From a checkpoint of a small transformer trained on Wikipedia.
Size: 20 layers, width 128, 2 heads of 64, MLP 320 SwiGLU, vocabulary 4096.
Training: a variant of Adam for these matrices, 107M tokens, 5997 steps.
Each number is 128 + 24 x the weight over its row's rms, rounded and kept within 0 to 255. Layers, rows and columns count from 0. The size above them is the row's rms in percent of the matrix's.

# layer 4 attention value, 128x128, rms 0.0488, rows 77-127, columns 0-63
size [ 97 105  97  96  96 132  82 102 140  89  96 115 110 104 109 110 130 101 116 106  92 104  93  97  88 101  97 100 100 133  90 110 107  90 113 115  97 108  86  88 101  88 108  93  85  97 104  93  91 121  95]
[[130  87 141 167 135 103 123 110 154 138 163 105 118 128 118 158 114 145 134 137 118 101 116 151 123  79 159 126 119 165 218 122 135 141 115 141 114 134  99 204 131 139 129 115 106 132 130 131 142 166 166 144 123  77 131 125 134 130 179 112 156 130 109 141]
 [120 127 134 112 146 147 150 129 139 109 110 120 144 152 121  75 129  73 112 164 132 138 145 161 158 173  82 178 128 150  89 130  99 184 124 100 168  90  96 130 114 153 159  95 190 147 115 118 118 142 157 119 121 114 115 147 112 126 144 134  86 124 149 127]
 [126  88 107 143 176 140 111 110 138 115 140 132  99 121 139 143 134 161  92 111 117 152 130 141 139 137 104 156 103 145  95 129  93 117 131  59 135 109  99 142 115 147 127 125 132 110 144 130 178 148 136 118 133 139 113 138  86 122 162 133 119 123 144 139]
 [125 136  95 138 124 135 105  79 159 140 154 134 134 140 179 108 145 162  88 131  98 103 120 160 128 112 126 175 126 188 177 154 114 136 135 166 112 131 125 177 141 115 168 106 141 134 126 152 155  96 140 130 126 115 103 134 128 156 135 142 113 147 159 117]
 [128 150 153 149 110  88 154 207  69 118 167 123 124 144 134 119 101 134 107 121 129 133 111 129 122 125 138 105 112 124 148 138 121 134 119 135  99 139 131 119 134 130 108 167 131 108  94 135 148 112  98 140 132  79 101  89 137 122 118 102 107 101  98  97]
 [113 151 127 100 112 124 157 194  93 149 106 108 159 142 145  75 141 129 141 153 139 117 135 157  95 136 117 110 133 141 150 169 157 152 146 142 136 110  94 133 114 142 114 145 134 139 112 141 130 108 139 163 124 102 105 138 120 107  98 184  83 143 150 122]
 [121 103 144 141 142 123 118 164  96 101  95 168  69 135 142 152 110 106 111 132 159 106 143 107 102 145 157  96 131 142 103 131 145 125 124 135 118 133 127 107 101 105 107 194 132 123 112 114 141 146 111 126 116 152 129 164 120  87  95 109 152 145 134 126]
 [149 116 164 147 115 126 140  93  73  95 137 127 150  82 128 186 113 102 135 112 151 155 134 126 147 141 135 126 100  76 111 138 138 133 155 122 102 114 163  97 140  88 141 134 118 104 134  93 143 118 128  77 127 153 172  91 151 158 115 152 162  82 105 129]
 [131 110 134 135 148 115 122  74 149 105 115  92 128 142 144 143 139 107 139 148 116 134 139 134 145 154 130 156  95 174 173 111  99 164 115  84 176 118  82 158 138 156 159 104 147 123  84 115 128 135 163  96 120 162  74 124 143 183 175 123 121 121 133 143]
 [111  72 117 140 110 119 135 106 128 110 153 153 105  84 127 104 133 137  74 122 145 129  85 136 135 159 121 128 147 113 139 131 117 148  98 181 121 128 121 131 114 122 119 119 139 128 151 152 124 138 130 115 118 157  95 100  67 111  98 105 112 145  72 110]
 [130 124 118 104 132 140 100 110 112 143  99 136  74  67 180 114 125 157 108 107 130 138 112 121 125 158 116 121 120 177 117 133 109 111 116 156 107 115 157 145 145 125 123 146 122 131 119 143 129 120 122 143 113 163 164 108 130 152 107 185 112 157 155 143]
 [127 126  96 100 128 149 152 140 110 116  58  78 146 107  69 146 158 140 153 143 140 146 159 136 139 163  83 141 112 130 121 124 112 147 130 164 185 116  79 125  85 131 105 138 118 142 128  85  74 105 163 125 117 146 104 110  81 140 140 114 118 132 113 119]
 [120 144 135  50 121 146  95 157 135 113  76 138 128 146 134  70 106  99 127 102 136 111 120 145 114 125 129 131 128 185 108 121 169 155 119 138 122 140 144  85 113 132 126 140 138 128 180 159 108 107 101 144 116 131 150 152  71  95  94 141  84 161 124 155]
 [122 102 106 169 110 124 155 144 110 133 169 134 161  79 103 149 105 170 128 134 150 128 113 127 108 133 119  98 161  70 103 138 147 103 119 168 123 149 147 121 133  99  91 154  75 127 126 115 122 139 140 121 135 109 147 113 139 104 150 105 110  89 103 105]
 [124 142 113 123 112 151 120 134 164 144 130 126 159 116 125 128 149 183 137 141 132 122 142 121 132 144  97 154 151  87 111 124 122 113 122 170 168 113 113 124  95 135 113 103 129 154 127 151  92 114 146 166 143 106 151 148  98 126 137 141 118 144 130 129]
 [130 119  95 129 159 117 131 115 132 136 134 119 148 132 124 126 136  97 123 146  85 163 135 132 174 152  74 190 147 112 130 130  67 135  99 126 156 111 120 173 133 152 165  81 160 136  99 130  98 165 141 139 115 144 140 104  82 158 175 123 114 144 115 129]
 [124 131 125 151 134 131 129 118 165 122 114  86 105 152 165  95 167 127 172 146 132  70 151 131  97 127 142 147 130 183 213 102 136 128 120 161 109 130  92 175 120 175 141 111 124 142 134 123 146 133 153 160 117 109 109 145 171 165 156 123 137 161 119 135]
 [123 193 129 110 106 109  90 143 161 143 126 146 142 173 158 109 139 104 101 156 115 131 147 121 112 115 107 162 112 138 157 126  76 100 130  86 170 129 124 166 175 150 143  78 126 146  90 169 134 125 111 134 124 165 119 121 119 143 139 157 117 128 149 114]
 [136 101 126 142 144 120 118 129 122 119 162 160 109 111 145 195 108 167 114  83 110 111  99 129 143  93 180 113 115 125 129 157 145  97 124 115  90 163 114 120 124  98 114 195  92  99 147  95 138 135 130 124 132  90 156 123 148 104 122 120 143 108 141 139]
 [124 130 152 115 123 113 146 124 135 135 150 168 126 111 119 105 116  69  66  95 109 137  71 136 175 172 139 120 149 114  58 140 109 141 121  85 115 146 123 108 151 127 140 146 153 149 120 152 108 142 118 116 136 114 135 131 162  83 123 127 112  98 128 127]
 [132 115 115 166 132 146 113 101 145 109 173 131 131 151 142 124 140 153 130 134 142 140 123 158 132 101 136 132 113 157 142 103 128 191 159 129  87 116 132 116 137 133 140 117 121 130 145 128 129  95 160  93 140 120 127 118 185 149 117  62 108 124 129 101]
 [129 141 130 143 155 131 130  67 110 110 133 106 115 162 141 141 126 135 169 185 115 140 128 130 163 123 130 165 128 119 146 136 114 135 109  70 147 122 150 145 119 135 160 115 143 121  68 142 118 161 126 112 127 144 139 159  99 145 132 130 116 141 179 149]
 [140 178  98  69 105 140  88 144 130  96  94 123  93 121 134 124 155 129  93 125 122 107  98 101 113 144  79 128 141 128 118 126  94 132 108 135 109 127 137 111 155 131 124 159 153 133 109 155  92 117 106 150 129 169 118 120 136 142  73 109 155 156  80 103]
 [120 162 153 122 114 138 124 101 155  99 140 113 118 138 164 100 142 102 125 153 130 110 136 114 137 137 157 143 108 130 148 137 119 141 131  63 159 146 116 120 148 123 163  75 176 141  84 199 134 120 109  77 131 171 102 159 121 136  81 139 138 151 141 136]
 [130 115 131 157 115 154 165 134 139 134 145 160 202 108 117 168 103 140 135 150 130 144 151 134 129 133 102 148 140  88  76 152 112 123 147 128 158 125 136 121 146  76 136 108 120 138 117 101 144 119 131 146 135 133 140 152 101 124 145 118 108  72 106 113]
 [142 156 165  99 137 136 106 151  98 172 105 104 139 132 125 131 117 144 144 102 117 117 134 133 120 115 148 123  78 173 150 128 119 148 156 127 144 107 108 158 129 108 128 136 104 140  92 134 120 112 138 153 120 126 140 114 160 154 166 176 140 127 153 143]
 [115  86 139 127 134 137 124  95 159  87 125 146 128 123  68 114 126  86 146 157 142 112 117  95 139 136  94 127 125 161 113 146 118 147 131 176 162 133 132 115 124  99 123 148 158 143  67 126  75 115 135 114 122 117 124 144 157 115 118  98 140 124 160 151]
 [117 100 118 126 115 120 150 112 109 100 136 114 117  98 130 113 114 131  99 129 116 155 119 153 164 176 127 122 134 125 123 140  95 172 104 112 163 122 100 113 132 111 133 115 152 136 100 148 120 141 129 133 112 171  46 116 108 145 131 129  95 148 109 111]
 [131 143 121 117 132 147 106 151 122 110 115 138 158 133 152  98 116 119 139 153 154 159 127 140 124 120  95 138  99 158  99 113 137 184 146 143 147 126 147  73 105 107 118 132 124 128 146 133 108  89 128 129 124 158 174 120 114 140 121 132  76 145 135 122]
 [131 172 142 108 107 131 115 164 126 142 125 125 147 165 117 106 150 122 146 147 153 107 132 123  54 107 114  88 115 131 128 114 136 109 145 142  99 132 146 126 131 156  93 128 111 141  98 148 112 113 101 146 135  80 141 132 188  94 100 119 142 115 143 116]
 [120  85 127 124 102 109 174  85  62 116 148 120 131 108 131 100 105 136 115  70 117 144 114 147 151 147 152 108 137 134 128 128 164 150 114 148 120 108 138 126 142 124 124 147 140  97 126 156 139 144 144 116 109  85  85 117 145 133 174 128  74  85 141 114]
 [115 118 148 115 123 114 168 123 109 132 125 126 100 134 131  55 145  85 136 100 136 110 132 142 126 131 164  99 142 141 158 156 164 150 144 119 125 143 115 155 125 102 129 132 181 144 111 165 163 129 112 148 119 125  65 155 106 117 120 162 135 147 154 141]
 [133 148  99 117 132 120 106  98 155 155  95 118 113 132 189 126 146 118 100 100  86 114 124 121 135 162 105 164 134 158 159 111  82 108 108 127  99 151 114 161 156 164 153 130 149 142 139 152 128 136 118 163 118 179 115 121 131 150 144 125 125 167 101 125]
 [123 142 146 129 130 136 130 166 122 159 129 146 149 147  89 101 128 125 119 160 158 152 174 122  97 127 120  98 121 131 118 163 125 110 147 128 161 121 107 132 147 122 112 142 106 122  97 107 169 136 158 115 136  85 127 119 122 133 133 180  62  68 181 120]
 [142 106 137 140 135 116 119 166  91 130 168 155  93 104  87 146 123 199 141 117 117 142 125  78 128 111 157  73 135 103  91 133 148 104 148 136 132 116 146  94 148  76  97 153  99 127 105 121 139 125 132 133 144 110 142 124 158 112 136 150 155 100 162 135]
 [130 148 142 132 141 117 122 172 145 162 117 141 106 136 156 122 133 118 132 142 137 156 113 129 153 127 120 151 140 136 132 103 131 118 123 124 100 115 155 103 134 152 158 104 152 125 188 121 151 118 114 145 135 181 156 116  76 125 100 175 145 174  86 138]
 [120 119 146 129 115 108 107  78 177 123 104 107  89 113 150  80 154  98 131 139 160 115 142 105 126 156  83 130 162 146 148 155 134 158 140 185 145 111 130 159 125 115 132 122 151 141  80 149 154 112 159 111 119 137 147 122 127 155  81 149 158 150 163 135]
 [121 159 119 131 104 101 100 168 140 136 121 182  64 167 107 127 122 125 129 165 111 137 145 100 164 107 119 163 138 113 140 119  74 107  93 129 155 110 132 143 143 138 137 134 128 140  78 113 109 154 118 190 126 160 104 126 108 113 114 119 145 160 145 123]
 [134 129 136 122 110 122 116  97 119  79 138 132 119 101 164 159  92 112  64  99 121  76 121 144 122 150 126 135 129 130 161 123 145  99 114 153  54 116 175 102 139 167 135 167 129 115 168 131 132 159 113 127 120  93 131 124 171 124 130 135 139 106  79 108]
 [135 113 148 168 136 104 114 130 132 131 165 125 186 157 139 161 143 112 127 144 119 118 101 139 142 102 173 133 117  97 131 126 134 143 133 135  94 128 128 127 136 115 155  98 131  89 126  90 158 139 112 114 143 102 112 118 187 126  91  93 190 110 131 139]
 [136 110 163 170 128 118 129 128 134 133 192 133 145 135 115 148 106 141 139 123 128 147 108 114 169 120 172 128 114  86  85  98 111 115 116 126 116 123 173  59 159 112 138 110  96 113 166 111 161 124 131  67 148 147 138 124 164 119 173  95 124  77 105 137]
 [143 148 108 135 131 139 105 165 167 155 103  86 128 142 100 153 126 140 152 146 123 104 129 156 149  82 103 168 121 162 185 128  88 152 133 152  88 134 117 159 125 157 123 129  69 138 149  77 140 106 172 146 141 115 126 115 145 148 135 110 113 131 123 124]
 [143 128 143 127 170 142 117 103 152 149  81 100 147 173 158 165 127  99 156 115 124 128 168 149 135  97 136 167  80 164 180 137 127 111 135  89 121 127 112 157 100 142 149 115 101 104 146 100 136 131 124 125 131 129 159 141 123 174 134 150 154 136 134 157]
 [120 129 122 113 136  82 148 121 101 147 106 114 152 146 122  99 124  63 151  82 100 129 149 106 118 110 148 122 123 123 163 126 196 121 121 136 141 138 126 158 121 128 132 127 139 110 141 147 116 153 101 137 108 119 144 124 124 128 187 138 136 143 131 161]
 [142 153 118 121 134 142 114  77 159 106 146 103 139  98 115 133 128 138 160 143 109 116 102  68 148 138 137 138 144 132  96 108 120 112 130 117 118 140 164 106 175 102 141 118 154 135 139 155 108 133  96  90 136 174 155 141 128 128 131 130 178 153 117 136]
 [127 146 137  95 114 128 105 155 134 128 107 172 118 130 121  94 121  96  92  97 166 102 149 157  95 104 133  94 114 162  93 140 115 140 167 116  87 128 123 105 143 105 103 175 115 134 137 117 141 105 109 147 137 114 116 132 162 102  73 124 135  93 136 119]
 [136 132 127 118 175 134 132 127 147 130 145 122 139 164 149 148 132 156 188 146 101 149  94 120 110  66 140 137 115 130 130 123 182 123 136  75 121 121 151 124 121 142 139 120 170  96 131 143 135 141 122 130 135 113 175 162  80 115 113 144 149 161 166 146]
 [139 139 144 111  89 111 116 114  70 118 145 100 164 113 118 102 125 121 124 112 124 152  88 133 121 122 124  93 140  98 138 140 129 137 133 132 131 112 175 123 158 129 104 144  92 116  76 169 129 113 126 102 122 116 133  81 148 149 107 149  82  78 122 102]
 [132 133 139 123 101 100 138 158  59 124 145 106 139 113 108 115 120 140 169 125 136 139  97 102 115 119 159  80 132  74 128 109 170 114 140 137 128 141 170  94 156  94 105 132 122 114 116 149 127 114  83 119 128 161 122 106 116 112  79 158 140 141 120 136]
 [112 116 107 145  99 132 128 102 143 121 148 125 130  90 131 122 146 142 123 129 134 105 117 130 118 152  95 131 164  97 168 118 113 141 104 196 149 133 117 147 102 137 115 113 111 168  92 147  94 120 154 152 120 134 114 108 115 130 145  79  98 144 103 111]
 [148 150 119 129 109 115 107 129 112 144 133 122 158  86 138 179 114 125 116 125 113 153 119 105 174 128 102 154 127  61 119 104  88 118  97 138 137 141 147 129 144  95 137  84 110 136 156 133 107 131 105 145 126 192 142  92 101 153 130 118 171 129  40 115]]
# layer 4 attention output (transposed), 128x128, rms 0.0505, rows 77-127, columns 0-63
size [ 94 108  96  95  93 128  83 105 134  87  95 109 105 108 110 111 125 106 117  99  94 104  97 102  89 102  96 103  93 127  96 114 110  86 110 111  97 113  81  82 103  86 108  95  89  92 103  98  93 118 100]
[[162 149 139  95 140 156 112 135  94 120 140 158 116 103 135 154 160 148 137 146 140 114 134 152 109  99  92 131 170  97 139 126 107 119 122 160 100 134 141  24 180 137 153 175 108 134 149 106 134 163 110 124 114 118 121 131 176 110  95 129 139 137 101 114]
 [141 133  68 133 113 134 135 154 136 116 108 137 117 108 113 106 121 145 148 109 134 119 142  87 113  95 125 138  85 137 141 149 144  78 151 167 125 138 110 118 121 134  79 103 125 101 159 118 126 121 115 160  99 117 144 134 142 121 127 131 165 128 143 137]
 [121 139  99 133  80 137 148 160 135 143 138 122 131 106 119 145 171 122 132 106 146  78 144  82 140  90 106 122 130 122 175 136 120 116 146 155 118 122 146 142 151  94 120 109 134 116 141 101 125 101 109 128  66 116 100 169 153 102 126 110 151 128 155 112]
 [136 110 156 111  89 147 100 169 106 150 113 134 139 117 104 121 115  95 122 116 137 114 153 144  87 148 108 142 135 104 116 152 116 113  91 142 162  94 114  62  82 126 115 145 116 106  88  88 129 131 125 148 101 132 151  95 137 101 119 108 135 120  90 112]
 [123 117 128 137 147 166  88 107 127 127 120 128 110 151 139 142 125 124 126 131 136 162 114 155 105 150 102 113 140 130 113 123 124 181 116 113 127 145 127 162 145 112 128 122  95 160 146 116 141 143 178 103 155 172 154 109  90 155 128 186 147 107 127 105]
 [159 132 114 137 146 131  88 121 137 137 111 144 110 163 137 122 124 122 134 122 140 132 114  89  95 109 129 138 110 154  90 102 116 129 137 137 145 156 124  88 120 175 110 128 104 121 126  97 115 143 166 154 169 136 181 107 116 155 145 124 159 110  87 169]
 [130 102 116 148 146 126 137  81 127 117 135 103 134 121 132 149 155 177 113 118 139 141 132 154 151 100 135 145 156 137 183  90 136 127 146  99 112 130 186 129 155 135 129 119 175 159 130 160 126 133  86  99 112 121 121 115  95 147 170 164 123 128 190 145]
 [ 86 111 104 121 151 107 157 172 126 149 132 161 176 134 140 123 119 116 118  85 112 161  99 172 145 153 150 127 169 134 140 120 141 161 129 105 114 140 113 203 109 142 138 111 137 152 149 142 108 128 108  93 132 139  68 125  97 123 138 146 110 121 129 129]
 [163 144 118  85 121 149 137 211 106 123 127 174 164 110 143 140 140 145 122 139 127  94 155 115 108 126 137 137 121 102 142 134 135  73 119 155 108  76 121  88 118 107 120 144 130  92 138 115 134 111  70 146  75 106 157 136 126 113 112 117 146 116 148 111]
 [ 41 119 105 109 138 190  98 157 129 122 126 108 100 134 110 139 123 150 118 127 121 139 192 178 123  98 109 127 115 176 128 135 123 126  90 115 160 101 156 114 125 127 147 145 153 114 134 130 153 146 132 126 158 157 149 170 135  92 137 121 153 121 158 141]
 [101  96 140 163 107 133 154 137 108 140 178 115 132 146 124 156 127 103 118 116 137 115 118 151 130 161 118 148 122 127 152 155 160  99 130 119 129  98 132  95 103 135 140 172 135 125 118 118 120 132 106 111 125 142  83 117  94 122 153 109 139 125 121 183]
 [ 99 181 109 163 142 100 126 169 107 136 101 139 148 158 187  98 135 176 157 160 129 118 115  84 124 122 160 102  91 123 113 106 148 107 122 118 135  97  85 120 132 146 121  99 124 111 127 164 131 161 136 171  76 103 159 119 129 148  99 118 122 116 117 163]
 [147 102 142 150 134 115 129 103 103 131 132  71 106 147 126 159 145 129 102 136  94 132 125 100 134 120 145 180  99  80 130 135 145  98 149 117 130 153 161 111 132 148 152 140 166 138 114  81 146 112 167 123 164 151 121 138 129 163 132 108 144  88 139 163]
 [ 99 154 150 146 153 130 116  94 130 124 127 122  83 148 102 100 131 118 143 138 133 158 145 162 140 132 112  83 144 197 116 115 127 148 134 112 119 150 127 149 148 132 135 112 108 153 139 189 127 174 150 118 136 135 131 130 127 135  92 139 135 169 108 145]
 [ 84 177 153 131 117 103 114 102 120 110  77 112  85 121 102  83 109 121 172 142 138 120 106  88 106 111 120 130  98 140 112 147 135 104 159 145 148 125 102 138 119 153  96  85 106 139 130 127 132 125 167 130 113 105 125 128 146 150 115 109 105 147  99 146]
 [ 83 135 117 130  99 103 153 132 157 128 142 131 164 118 159 116 144 130 128 137 167 106 134 112  94  96 141 115 101 139 124 200 137 117 136 131 118 111  91 115 119  63 137 133 140  92 140 120 165 127 100 164 100 141 118 148 132  96 101 101 157 114 153 111]
 [188 125 128 112 123 169 122 129  95 137 122 146 135 106 141 129 152 152 130 150 165 111 149 150 113 118 117 173 118 108  81 128 126  75 105 160 141 100 130  35 100 120 154 169 133  93 125 128 121 159 100 161 117 102 143 118 141 111 144 124 119 141  85 140]
 [147  86 130  79 109 136 142 168 151 120 131 107 123 143 123 131 112 136 103 130 122 103 121 110 105 155 136 143  76 116 104 179 127  86 103 131 121  98  95 110 117  96 131 165 101 127 123 116 147  88 111 132 135 122 132 128 106 144 143 104 122 111 172  71]
 [119 145 162 142 131 112 140 111 107 137 123 124 114 115 120 130 144 109 156 139 130 140 115 123 140 107  88 128 219 107 145 100 118 183 160 142 109 136 141 153 163 136 140 115 134 152 125 129 129 143 160  82  74 124 124 113 144 131  80 142 116 127  93 136]
 [113 112 116 123 131 143 158 111 190 118 144  94 122 129  91 163  91 103 123 109 120 159 164 115 139 112 160 132 154 169 160 135 151 162 153 162  99 159 123 189 120 105 118  99 148 140 129 123 148 102 161 104 165 192 153 131 108 117 130 165 143 128 127 136]
 [166 105 100 114 125 168 124 157  95 137 111 147 124 100 103 120 113 117 130  89 100 155 148 155 142 187  80 112 108 141 114 139  96 127  90 119 135 101 108 138  99 158  83 152  96 120 141 140 111 178 148 128 134 108 150 122 133 105  86 141 118 152 108 110]
 [172 111 112 142  89  94 185 117 120 112 146 174 140 112 100  98 116 123 115  96 126 136 142 117 137 141 121 109 137 120 138 155 127 142 141 123 121 137 119 109 160 107 100 140 138 125 121 124 152 139  83 160  55  96 122  95 116 136 102 121 130 121 141  90]
 [ 90 125 149 143 123 113 161 141 128 139 120  80 158 154 119 143 108 165 149 132 103 161 158 134 116 161 172 106  85 101 128 174 140 100 122 129 160 101 105 134  91 127 109 130 146 143 114 120 161  60 140 104 148 130 142 136  93 145 160 146 116 100 130 111]
 [170 100 114  87 109 130 157 153 142  86 123 134 122 126  84 117  75 136  98  88 102 138 176 115 120 116 131 134 120 121 129 122 121 138 106 135 135  91 145 114 110 143 117 148 117 136 120 108 153  71 110 162 133 113 176 104 115 138 158 136 115 130 152 102]
 [ 74 158 132 120 150  96 118 100 143 124  84 115  98 110 101  91 131 127 129 138 142 147 103 109  94 104 167 113 108 166 138 115 122 131 157 124 126 123 115 186 104 141 114  74  90 152 117 162  94 129 138 110 137 112 102 137 144 140 105 136 118 141 141 113]
 [178 148 139 132 140 120 121 142 109 124 118 149 148 138 165 157 134 112 121 127 131 108  61 110 105 156 164 147 140 104 160 111 138 119 147 117  89 115  98 111 121 179  98 146 100 136 135  74 103 100 124 110 113 134  98 105 116 161 136 122 117 108  98 154]
 [143 155 152 138 134  94 158 136 166  95 121 142 128 132 110 135 129 164 154 162  99 162 201 142 118 146 165  81 136 154 132 119 104 144 114 121 126 138 143  64 142 139 113  69 131 119 110 143 157 142 101 135 150 141 161  97 103 144 127 121 115 139 139 111]
 [ 95 155 115 104 137 167  88 193 122 103 129 145 132 141 134 144 122 132 112 120 121 105 186 132 100 118 144 120  88 153 161 109 121 114 110 123 142  81 144 125 111 126 124 129 120 104 109 113 156 105 112 147 136 130 188 146 130 105 144 137 176 116 155 135]
 [133 129 130 143 125 122 138 139  59 109 112 128  97 135 109 118 113 127 129  98  95 144  97 114 141 173 114 155  78 147 145 151 129  73 137  82 124 101 102 164 125 173  83 141 109 130 138 132 119 153 161 129 125  96  90 134 117 161 105 102 137 117 158 165]
 [174  91 117 153 131 139 147 100 151 119 132 111 113 144 131 114 105 127 135 140 113 181 110 153 144 185 128 117 102 141  68 137 117 138 111 121 121 193 113 113 149 136 127 148 102 158 142 128 119 150 162 122 163 163 131 102 108 169 146 133  96 150 114 109]
 [142 126 103 139 154 198  88 150 133 135 148 182 115 144 149 143 152  86  88 137 132 123 168 157 144 167 120  93 142 175 120 110 106 143 114 127 131 173 153 139 118 115 133 132 142 125 120  91 119 159 128 131 168 167 152 130 144 101 137 140 181 129  82 141]
 [161 105 110 129 144 157  95 126 161 112 157 148 150 130 137 174 134 133  89 125 124 114 150 135 128 102 160 134 136 141 143  92 112 150 112 134 139 146 164  84 128 136 145 148 128 115 101  84 122  95  92 142 184 148 157 109 121 112 177 137 140 113 126 142]
 [107 105 156 107  98 149 145 137 129 130 145  89 166 122 149 155 144 134 109 150 160 103 154 136 102 114 144 166 108  91 107 164 143  80 127 149 129  72 119  91  84  69 162 170 157 101 105 120 157 114 111 121 103 141 145 150 112  98 137 131 137 120 140 140]
 [155 115  77 139 138 117 116 149 153 141 138 153 107 150 115 128 130 127 127 120 113 118  77 103 140 155 130 115 122 182 106  95 134 142 128 128 128 165 107 135 164 141 103 115  96 126 161 147  58 144 130 128 136 122 122 111  96 154 111 119 156 145 136 135]
 [120 192 158 146 133 123 109  80 171 115 139 140 101 137 119 149 118  86 135 122 112 119  94 126 163 167 119  66 171 178 168  89 105 194 144 115 136 151 142 179 156 154 114  83  94 147 124 125  93 104 134 109 162 119 109 121 146 141 131 129 123 171  90 120]
 [ 78  96 122 120  99 102 113  90 131 155 132  93 152 116 128 143 115 121 114 106 147  89  81 117 136  76 119 199 104  88 140 167 183 130 127 126 161 102 131 153 108 109 142 132 168 111 126 120 123 113 120 120 146 118  60 154 123 122 162 112 127  95 150 129]
 [ 79 126 107 132 122 130 155 167 133 130 151 134 128 114 112 139 103 139 138 129 108 131 145 191 137 125 131 124 118 157 130 144 119  62  93 157 138 123 141  47 135 138 111 157 140 128 140 133 104  96  57 115 181 118 114 128  95 118 162 128 129 111 133 131]
 [ 86 133 133 120 132 116 121  86 153 107 104 101 112 126 146 127 110 163 120 156 132 100  85 111  84 127 121 101  84 124 145 171 136 113 124 122 146 120 134 116 140 108  97 112 123 123 110 140 159  84 116 108 113  95 117 123 135 133 133 124 137 100 186  48]
 [121  84 136 112 151 173 136 143  97 179 135  98 130 140 134 131 150 131 135 128 123 163 168 187 123 156 126 153 145 104  91 156 152 120 132 157 134 185 146 145 102  86 150 142 157 144 149 108 149 148 147  73 132 165 105 150 131  82 155 159 154 116 117 117]
 [105 126 119  92 141 111 127 138 140 147  93 143 169 116 147 105 100 104 154 121 150 183 103 145 118  97 119 143 183 105 121 143  96 184 119 124 125 145 129 143  98 132 126  88 100 139 124 135 117 123 140 136  98 166 155 123 129 150 110 135 101 134 105  54]
 [146 159 147  91 127 140 110  98 132 134 100 153 110 109 110 117 110  98 110 124 131 136 120 141 153 140  98 138 155 129 157 114 137 161 134 123 133 138 127 231 108 103 121  92 141 137 140 169 114 148 133 121 107 108 108 136 151 120 113 136 123 168 105  85]
 [136 134 145 136 144  97 128 140  57 182 108 107 139 113 154 113 127 146 182 162 148 125  84 109 101 148 115 141 114  59 115 148 127  94 114 150 122  94  74  90 105 133 110 118 116 143 155 144 124 142 157 104  86  87 116 117 126 148  51 107 122  93  98 125]
 [158 100 111 139 120  88 157 151  86 152 119 146 165  92 167 131 160 121 121 128 127  98  68 113 125 102 132 174 144  51 125 139 139 112 133 132 106 109 115 111 146 117 144 149 140 116 144 112 109 123 117 119  52 101  85 132 115 126 103  98  95  91 152 121]
 [186 120 137 126 141 135 109 122 161 117 156 154 155 161 192 156 152 115  97 150 138 105 116 126 125 106 145 135 140 127 122 124 108 133 120 108 107 169 152 101 143  91 184 147 151 117 107  77 137 123 102 159 145 160 129 129 122 110 141 114 142 125 132 139]
 [161 144 186 118  97  90 177 102 142 110 152 118 134 138  78 128  83 126 118 104 111 133 178 134 162 160 155 103 129 117 158 132 128 168 133 122 149 120 147 129 101 106 146 100 139 148 101 133 144  86 109 161 123 124 126 114 125 130 131 144 109 162 112 106]
 [144  82  99 125 159 146 127 158 139 156 134  76 128 142 124 176 133 132 133 121  93 173 107 146 118 168 158 149 110 143 125  97 119 131 111 114 110 155 135 128 118 165 106 132 104 154 123 125  91 103 166  55 184 156 121 131  95 128 162 145 114  93 159 135]
 [178 114 138 139  66  74 169  66 124 112 150 157 133  96  92 116 125  94 126 102 128 123 113  89 154 137 108 135 153 115 127 143  96 183 159 134 115 160 132 142 160 120 121 133 115 124 123  83 115 133 133 142 127 123 103 114 169 135 108 118 120 125 107 119]
 [104 124 113 143 147 134 157 150 130 152 133 155 115 160 121 123 107 108 115 111  83 170 132 162 137 209 138  83 128 171 107 156 125 151 113 108 125 176  98 176 124 145 116 147 124 164 140  95 130 107 155 109 205 162 127 114  89 160 116 141 151 111  83 113]
 [118 136 142 120 149 114 128  92 153 110 153 156 136 172 131 141  96 110  93 110 118 160 134 149 154 154 154  94 149 152 116 115 110 207 116  72 148 148 147 174 104 152 155 117 127 143 107 117 134 100 144 141 197 159 140 106  98 168 154 145 131 130 114 141]
 [ 81 156 157 120 145 159 110 127 113 109 105 111  94 141 112  96 121 141 158 153 157 142 200 159 105 137 105 125 105 168 107 146 124  91 111 127 130  97 108  79 113 144 111 143 115 126 130 164 171 159 141 141 136 119 157 116 126 135 110 131 130 149 101 161]
 [ 44 148 160  97 141 101 133 129 122 120 110 104 137 146 149 112 103 146 128 134 141 129  93 141 105 111 143 124 109  99 147 169 142 122 134  94 127  66  99 169 101 122 145 123 124 142 127 146 161  88 137 110 111 128  96 160 121 132 121 119 108 120 157 125]]
# layer 4 MLP gate, 320x128, rms 0.055, rows 0, columns 0-63
size [ 63]
[[107 138 153 104  94  73  99 165 131  95 152  97 121  99 160 122 120  93  80 118 136 121  97 151 130  88 161 124  95 137 109 115 126 115 117 151 108 129 113 140 120 126 160 145 113 152 132 110 132 116  62 174 135 155 154 119 155 134 134 145 126 107 125 114]]
# layer 4 MLP up, 320x128, rms 0.0539, rows 0, columns 0-63
size [ 71]
[[141 123 121 140 135 193 136  76 164 149 118 135 128 144 112 127 133 170 161 151 114 127 146  97 125 158 118 139 183 114 132 125 155 142 152 118 134 131 120 146 110 114  88 122 116 126  69 101 140 155 151  87 145 131 129 123  92 125 145 139 127 137 125 117]]
# layer 4 MLP down (transposed), 320x128, rms 0.0505, rows 0, columns 0-63
size [ 72]
[[242 138  97 138 177 129 125  69 125 158 141 142 155 182 128 127 106 121 133 131 107 128 113 115 148 132 103 119 148 144 125 146 125 113 148  91  99 116 133 158 146 122 123 130 118 106 140 141 128 115 166 135  49 110 103 133 120 142 137 112 147 158 141 123]]